config.toml
norm = "rmsnorm"
norm_place = "pre"
positions = "learned"
optimizer = "soap_variant"
steps = 3800
Each number is 128 + 32 x the weight over the matrix's rms, rounded and kept within 0 to 255. Layers, rows and columns count from 0.

# layer 2 MLP down, 64x256, rms 0.166, rows 0-63, columns 128-191
[[106 176 109 186 118 116  41  90  91 144  83 120 120 129 193 120 125 119 144  51 130 152 125 113  96 146 161  96 121 157  42 158 145 147 113 154 171 131  93 106 116 123 153  67 107 107 136 165 140 173 125 131  93  66 117 135 108 133 181  97 122 149 138 197]
 [103 172 127 172 120 146 106 105 133  81  62 123 121 161 131 134 126  97 137  58  96 179 117 116 164 143 167 109  94 119  85 131  55 180  61 115 121 137  94  89 145 128 147 161 147 127 123 120 133 135 142 139  81 105 118 121 187  96 175  91  71 169 138 145]
 [130 159 138 140 111 125 147 139 114 131  66 119 152 102 147 172 108 128 115  95 101 109 145 176 126 132 103  90 105 164 118 121 169 138 118  90 176 135 120 113 136 153 104  93  79 167  87  73 161 179 152 117  39  99 128 161 124 133 167 140  80 123 126 123]
 [131 140 134  89 108 111 162 152 150 121 137 137 124 158  55  90 137 117 206 195 123 234 140 132 147 138 123 117  94 130 152 112 203 160 107  88 143 133  14 101 142 127 136 142 183  38 106 193 149 191 148 127 119 190 191 143 132 131  96 165 124 118  89 128]
 [137  93 136 174  42 108 128 109 124 139 131 111 159 130 136 126 128 110  58 156 207 138 113 122 103 130 152 118 112 130 157 124 119 123 123 157 106 108  94 136 121 132  98 148 125  65 129 164 105 153 102 170 207 117 143 132 160 141 151 109 152  93 140 127]
 [133 101 151 148 148 110  21  93 106  88 147 133 142 124 194 171  84 158 143 162 137 104  73 145  99 127 122 142 136 130 128  97 105  65 122 186  63 141 147 175 154 103 137 123  83 110 166 117 149 153 153 195 117 163 131 121 151 127 119 114 164  82 151 100]
 [107 126 135 117 138  88 135 130 100 109 102  98 154 113 119 133 103 130 125 123  89 181 121 192  26 114 168 132 145 112 163 205 148 163  42  85 132 146 139  26 130 178 122  87 228 152 100  93  52  61 157  64 164 163 142 129 106 139 109 103 103 110  83 128]
 [132 201 155 104 109  93 227 128 130 118 151 130 109 131 148 165 126 139 127 113 190  67 118  64 132 126 166  69 115 126 133 149 212 171 120 101 182 186 128 110 193 131  85 131 146  99  84 101 185 153 141  92 106 105 125  91 137 145 113 121 121 110 188 152]
 [126 112 145  94 149  86 107 127 109  84 159 140 112 146 122  91 143 104 100 100 100 115 105 165 106 119 144 174  96 111 141 163 152 145  27 131 130 138 116 149 128  72 163 145 164 113 128 135 117  86 116 115 101 165 172 166 119 152 255 132 115 101 135 133]
 [129 173 118 230 127 123 181 122 160 109 100 152 149 162 111 142 154 180 146 117 124  83  83 119 193 145 194 127 107  78 190 167 172 160  92 137  98 156 140 157  85 126 144 143 124 110  85  88 135 118 138 109  78 102  97  85 230 105  38  69 108 101 136  82]
 [139 140 126 126 150 159  20 142 155 148 126 136 102 128 163  74 146 103 116 151  83  80 140  83 138 144 145  84 130 130 173 158 100 121  64 146  63  78 145 109  76 142  73 123 151  92 114  71 182 118 110 119  98 144 147 112 149 104  53 100 113 101 138  89]
 [179 133 181 128 109 150 230  92 159 146 146 151 128 174 125 169 124 112 175 117 202  72 127 105 147 133  78 148  98 106  51 145 125 124 209 129 122 102  74 101 202 129  73 100 150  96 127 235 105  97 141 146 243 153 139 109 128 135 187 137 117 149 190 149]
 [167 177 107 123 130 159 218 110 188  93 115 142  88 140 223 112 156 178 134  96 121  97 159 144 201 129 141 192 143 121 112 147 186 143  73  76 154 113 156 119 147 152 169 131 103 211 172 165  58 165 149 162 145 142 157 139 134 169 111 184 141  99 144 118]
 [153 136 122 117 101 129 136 153 165 151 127 127 121 118 133 107 110 132 146 126 145  24 110 118 179 118 117 123 112 129 157 181  50 132 102 110 130  94 200 132 146 160 107 126 148  90 157 124 134 147 126 104 188 163 120  66  92 160 125 144 100 122 115  82]
 [130 136 160 125 112 166 197  98 162  87 147 123 114 143 163 132  74 147  68 117 153 128 175 157  83 141 110  97 128 104 155 128  78 185  64 113  89 104  96 153 131 151 147 105 150 142 144  90 141 159  64 125 107 139 100 126 121 113 150 112 129 144 165 176]
 [167 181 145 119 120 122 145 159 141 140 108 139  77 145  77 162 164  75 255 166 197 183 123 140 128 131 163  98 133 119 153 136 168 132 113 152  82 123 134 129 152 196 115 104 156 148 121 119 125 105 152 143 244  95 119 145 163 141 131 109 120  71 150 113]
 [161  84 141 125 102 119 232 110 154 100 151 121 119 105 163  99 154 176 152 140 146  73 124 140 118 107  96 153 128 118 142 138 174 116 183 115 141 126  77 147 125 127 167  97  62 159 158  92 134 158 190 125  92 121  66 167  91 156 174 114 170  78 135 127]
 [ 68 118 152 149  73 134  45 110 152 151 175 132 110 121 109 140 117 137 188 167 119  80 150 110 146 115 112 109 118 133 124 175 162 110 105 139 154 116  90  81 115 160  73 110 108 114 130  97 181 155 140 107 101 112 146 124  74 168 135 177 169 129 140 118]
 [ 81  99 126 113 193 151  75 133 116 138 180 138 167 124 158 126 144 160  32 128  64  76 107 115  79 113 164  59 157 122 155 111  66 138 110 148 207 113  60 182 192  80 153 134 116 113 209 126 109 165  56 123  86 158 112  98  95 168 136 165 177 132 151 181]
 [ 70 151 147 120  76 120 132 150 217 133 157 132 134 132  53  96 136  96 130 147 176 145 136 100 152 123 139 123  94 115  97 129 105 144 128 118 101 121 150 148 134 112 136 110 110 134 142  57  38  54 106  63  62 134 148 134 152  96 162 130 101 106  96 144]
 [132 171 142 111  54 119  98 142 139  89 151 147 101 153 102 144  46 114 140 149 144 178  94 108 126 114 209 137  95  98  95 169  83 146  53 149  20 152 207 109 211  79 132 131 120 168 164 105 118 100 163 120 255 131 139 141 159  92 163 102 125  91 146  95]
 [ 84 144  88 155 219 125 128 131 150 144 119 151 146 139  49  71 157  88 108 112  96 142 123  93  63 138 116  53  94  98 143 117 152 116 134 146  99 150 160 143 102 110 127 150 108 186 118 105  98  88 164 175 144 108 118 127 158 106  99 111 139 143  96  87]
 [ 94 189 116 113 138 123 119 106 152 124 122 134 140 136 122  79 123 132 151  85 126 126 126 103  91 135 117 127 117 119  86 140 204 141 201 158 128 121  98 122 140 154 168 131  99 149 152  92  78 195 168 125  48 133  97 143 154 175  72 128 145  93 131 144]
 [112 109 132 132  57  93  96  76 133 136 113 132 102 109  90 159 211 162 166 155  83 130 118 166 118 125 132 137 196 133 122 109 125 113 178 168 136 162 107 140 113  80 130 186 127 141  98  69 169  45 163  87 115 155 106 137 165 113 147 139 151  70 117 115]
 [ 81 129 131 134 102 175 144 124 131 181 111 128 156 114 165 129 149 114 157 148 138 123 104 117 106 129 118 121 151 165 184 148 133 133 150 165  97  81 126 170  98 150 114 137 180 170 157 141 139 134 169 129  18 115 134 139 132 146 133 128 162 135 136 142]
 [165 116 100 105 117 163  46 145 143 131 124 139 116  92 162 107 154 137 131  77 127 127 134 144 113 130 126 111 111 148  97 105 114  95 111 145 105  70  93 153 143  57  98 141 109 147 119  92  87  60 170 124  12 138 114 167 163 158 118  90 127  95 171 105]
 [132 100 118 115 133 157  90 145  98 152 136 125 167 112 132 116 128 126 140 125 210 180 143 123 216 120 111 127  83 131 117 173 177 145 112 122 136 120 160 123  98  97 107 137 130 157 116  63 142 125  95 102  11 150 137  75 161 140 160 132 164 125 130 113]
 [ 95 122 133 108 100 180 125 147 128 119 133 139 147 131 173 174 113 139 115 156 142 146 180 112 100 138 110 101 110 127 130 134 143 150 132  91 119 173 195 152  99  87  96 117  91 100 137  98  89 145 139  90  49 156 134 133 135 145 104 128 158 147 127 141]
 [142 121 127 119 200  93 126 142 152 146  86 135 136 119 130 167 111 130  62 162  85 134 139 145 101 107 157 172 153 137 172 134 124 107 107 131  92 100  43 132 178 168 111 133 135  47 140 156 112 184 142 142 165 120  92 136 106 112 140 153 128 115 108 147]
 [ 99 111 102 153 197 133 192 143  55 145  99 139 150 138 124 141 119 145 109 141  91 134 105 122 187 134 140 150  93 116  92  76 154 122 146 152  83 135 137  71 115 193 106  59  75 154 143  60  80 121 163  93 179 108 134 122 119 130  78  84 123  89 133 120]
 [164 152 129 147 123 133 174 137 122 129 153 117 171 133 140 116 108 144 108  85 158 141 166 117 115 137  98  88  69 122  73 150 131 121  87 137 142 104 111  84 109 168  65 182 170 100 111 168 165 112  90  70 218 111 156 121 143 214 122 171 134 170 135 148]
 [127 145 124 131 126 126  43 131  92 103 104 114 139 111 103 116 116  85 154  71 100 113 105 103 140 126 135 153  99 138 125  90 129 115 175 156 158 159 165 128 167 108 127  90  98 140 117 129 171  98 117 165 128 114 131 129 155  88 113 100 108 119 152 110]
 [ 91 180 113 105 119 166 150 121 112 156 123 139 100 130 116 130 101  90 154 140 111 118 166 119  80 126 106  81  82 143 122 140  77 123 112 113 104 177 191 138 168 108  70 156 135 118 148 107 179 107 134 182  66 101 133 114 172 112 134 136  97 154 137 124]
 [118 138 140 116 138 113 176 167  99 132 105 138  65 145 150 155 125 117 173  77 121  62  98 122 181 124 171 170 113 132 131 148 210 155 164 121 159 182 133  96 130  89 115 105 145 171 158 182 157 160 122 136 153 111 150 143 181 157 132  92  70 188 171 152]
 [125 100 107 115  70 175 190 162 119 113 126 131 140 118 166 116 139 128 101 137 134 126 142 118 144 131 110 114  80 144 132 113 114 132  90 118 139 125 119  97 108 114  98 191 143 107 110 122  83 175  88 130  84 135 128  98 101 166 128  89 127 163 171 164]
 [115 158 142 137  77 180 142 123 132 132 106 132 125 133 169 186  83 124 213 177 117 157 137  87 111 133 119 185 125 152 184 161 124 159 160  99 122  86 205 136 110 159  94  59 138 152 148 130 137 185  96 144  88 125 123 101 155 200 149 109 129 114 129 134]
 [142 107 130 100  89 121  40 113 111 140 127 121 108 109 151  88 116 153 131 143 235 135 101 146 146 106 115 123 159 136 124 139 117  97  67 169  44 126  85 164 120  91  96 181 144 103 118 115 129  98 109  91  87 161 134 165  84  76 153  49 174 116 144 145]
 [154 127 136 123 122 229 142 162 165 152 108  96 178 115 131 142 101 135 110 135 136 111 138 120 200 132 152  53 160 110 162 115 126 132 143 109 125  80 210 121  88 112 135  51 130 125 104 166  84 119 157  94 139 162 110 169 124 132 156 143 118 162 100  98]
 [ 83 108 126 141 162 150 120 117 119 125 144 104 101 130 156 159 119 114  72 152  71 155 107 122 197 117 176  96 120 129 161  81 144 150 192 140 151 142 224 154 155 152 136 161 194  86 121 123 172 100 153 116 137  71 143 114 173 136 126 132 105 126 105 114]
 [150 175 105 148 169  75 117 162 126 137 119 113 159 120 193 105 101 133 209  85  98 146  91 140 139 127 175 172 121 114  55 120 138 117 137 119 198 124 240 134  89 157 193  84 122  75 147 151 122 140 136 136  93 134 153 140 159 158 177 104 108  88  66 128]
 [103 144 119 101 187 175  80 120 106 148  94 158 154 158 177 171 121 123  22 159 118 148 157 127 138 138 105 116  72 120 178 112 157 126  84 152  75 152 107 133 104  71  90 104 107 111 118 149 109 115 129  79 200 109 147 126 147 125 151 124 156 104 155 166]
 [188 147 121 161 163 113 195 160  89 133 109 131 152 131 151 124 159  92 137 141 144 151 131 123  97 132 101 146  90 146 137 125 100 105 151 161  72 142   0 128 106 149  94 164 157 156 122 174 114  80 132 143 122  74 159 138 150  83 144  98 115 169 162 172]
 [191 166 146 173 141 134  60 114 144 138 116 106 119 118 110 157 185 113 130 135 108 104 116 122 145 116 146  31 129 126 161 146  90 132 102 100  61 135 130 117 142 113 148 154 131 185  94 173 160 129 167 150 233 102 109 132 141 130 114 114 119 174 163 117]
 [212 127 103 139 106 146 170 156 145 137  90 128 137 117 155 141 112 106 214 141 107  90 144 139  82 119 121  98 166 126 145 189  88  96  71 152  97  83 116  89 137 130  90 146 110  93 148 133 120 190 155 126 117 130 145 141 143 107 122 135 145 127 121 123]
 [126 106 139 108 157 124 153 150 121 122 125 129 103 134  38 107 125 126 106 157  64 127 119 138  63 123 113 146 118 115 144 110  98 142  98 107 129 170 110 129 128 164 153 107 143 144 167 154  90 217 134 159 138 139 116 110 125 167 196 127 107 148 143 122]
 [139 167 108 130 166  65 147 130 144  91 138  79  93  71 131 100 130 138  71 121 139 127 136 164 167 127 114 133 115 162  96 159 125 113 107 108 157 169  98 180 141 132 154 132 131 116 102  87 158 117  63 163  82 140 146 122 136 101 123 115  80 184 110 110]
 [139 105 122 106  92 124 124 125  76 160 134 129 182 142 143 122 154 138 153 155 126 106 171 167  87 163 147  86  79 113  97  73 235 132 146 141 161 122 217 143 125 131 127  83 110  75 116 168 155 177  96 129 119 150 138 111 132 158 122 113 127 129 124  90]
 [160 129 108 169  96 111 187 105 139 108 131 155 100 156 132 109 113  90 149 131 157 162 165  90 120 125  93 162  93  95 151 124  68 102  81 109 137 166 176 120  75 112 119 160 141 102 119 138 149 117 100 104 140  90 119  94 171 128 118 126 113 156 109 164]
 [139 104 140 147 155  82  13 126 161  76 145 115 139 119 156  85 149 116 158 106 178  85 119 119 150 128 134 171 165 126 111  97 172 140  81 145 166 151 110 148 106  78 129 143 129 137 159  65 114 109  59  33  87 145 170 152  89 131 164 144 141 115 114 149]
 [127 178 159 109  98 105 195 106  99 136 146 126 110 147 131  55 106 174 122  87  80  86 123 135 107 132 123 121 136  97 143 137 187 121 109 151  94 125 138 117 124  72 131  97 130 164  51  70 125  45 117 135  95 148 167 136  70 145 107 116 147 141 129 129]
 [133 105 128 103 203 143  95  97 111 145 128 132 115 116 170 156 158 126 170 108  75 137 129  93  88 136 109 148 156 138 143 141 157 129 125 151 140 131 144 187 130 152 111 127 129 125 142 114 168 150  88 179 155 118 103 115 109 144  64 130 162 136 183 116]
 [133 144 141 174 131 102 118 163 141 113 107 104 145 118 172 148 174 127  91  94  76 163 105  99 124 126 195 107 125 154 110  91 126 151  48 114 139 183 168  86 136 147 109 150 141  87 148 119  99 108 113 105 139 107 147 143 122 109  82 109 112 135 131 205]
 [188 141 147 120  94 147 182 138 128 137 123 101 171 125 133 130 130 102 217 126 155 106 158 156 148 144 104  85  98 131 142  89 174 138 105 151 133 128 206 151  95 149 134 143  89  73 115 120 135 192 127  61 146 140 137 114 135 153 128 147 122 108 125  86]
 [127 163 137 163 154  73 170 137 116  80 165 115 132 139 127 150  99 132 100 130 138 162 129 129 112 135 105 193 161 141 127 102 131 165 241  98 147 175 128 179 117 133 136 146 137 131 157 144 113 134  76 163  59 122 145 110  78 129 136 155 130 100  77 136]
 [111  90 132 109 137  98 176 159  82 185 151 137 146 151 119 122  73 156 114  56 117 102 102 158  69 117 132 148  61 115 141 118 126 134 181 137  90 116 117 140 136 100 127 115 139 115 184  92 124 126 128 150  93  97 130  92 116 114 115 107 102  94 137 136]
 [ 82  92 125 108 204 147 103 115  85  85 134 156 111 149  48 142  79 171 101 108 114 151 121 142  70 111 137 214  74  95 134 167 105 160 165  88 154 140 126  82 144 147  89  31  98 100 106 106 132  91 131 177 100 131 124 112 161 109 108 127 111 111 134 120]
 [126 152 142  85 135 161  68 143 143 160 158 128 100 128 140 131 125 141 101 125 108 118 144 138 101 113  90 114 142 139 122 155  89  95  75 136  66 121  90  91 128 128 117 171  89  91 171 115 138 183 156 108 126 174 175 139 127 129 121 155 164 132 147 143]
 [ 60 147 115 138 129 144 135  92  99  91 115 135 114 145 140 134 136 114 172 121  99 144  99 124 135 117 160 196 102 115  97 112 220 141 120 150 129  94 159 120 158 132 174  84 132 174  97 137  98 117 150 143 115  90 113 116 109 167 148  73 122 119 122 119]
 [ 77 104 134 166  76 155  85 134 126 126 116 125 143 120  98 150 120 143 194 116  86 106 120 139 190 134 136 157 100 123  93 128 210 151 175 120  99 178 211 115 113 130 157 108 122 119 115 178 158 141 165 120  71 122  96 131  76 132 125 106 108  91 143  96]
 [145 108 179 147  66 133 182 121 152 119 118 125 165 132 120 132 107 156 127 124  87  63 126 173 203 115  84 134 110 102 169 154 146 145 125 111 201 125 140 179 138 166 155 124 199 134 147 135 105 192 114 140   0 122 129 106 128 133 219 133 134 185 110 193]
 [118 115 130 146  68 110  90 142 137 177 150 104 155 102 128 127 177 136  77  88  81 139  86 106  86 104 143  65 128 131 100 133  79 101 119 109 194 143 127  95  98  88 114 122 115 101 131 141 102  99 138 105 177 139 134 149 136  89  99 174 111 127  79 122]
 [137 204 123 147  30  75 117 135 145 124  94 145 151 122 120  86 127 129 255  51 159 127 104 139 113 128 130  84 118 148 108 148 196 137 113 112 211 130 200 107 131 202 109 115 129 141 134 175 158 209 131 120  25 119 144 124 183 144 134 165  75 150 147 127]
 [ 78 128 164 159 160 114 141 117 122 170 149 131 138 133 128 130 133 168  68 159 104 178 133 136 174 139 142 140 119 134 140 181 110 151 134 101 115 115 166  82  77 160 107 106 179 105 131 141 131 151  85  93 198 127 124  93 108 163 122  98 125 102 134 131]
 [119 100 161 146 158 130  86 102 163 118  91 121 155 156 136 203 104 152 142 106 173 160 131 136 171 138 134 180 154 117  79 138 127 154 120 121 125  65 128 127 104 199 109 127 205 122 124  48 143 222 120 100 112 133 165 137  77 186 142 113 173 113 154 185]]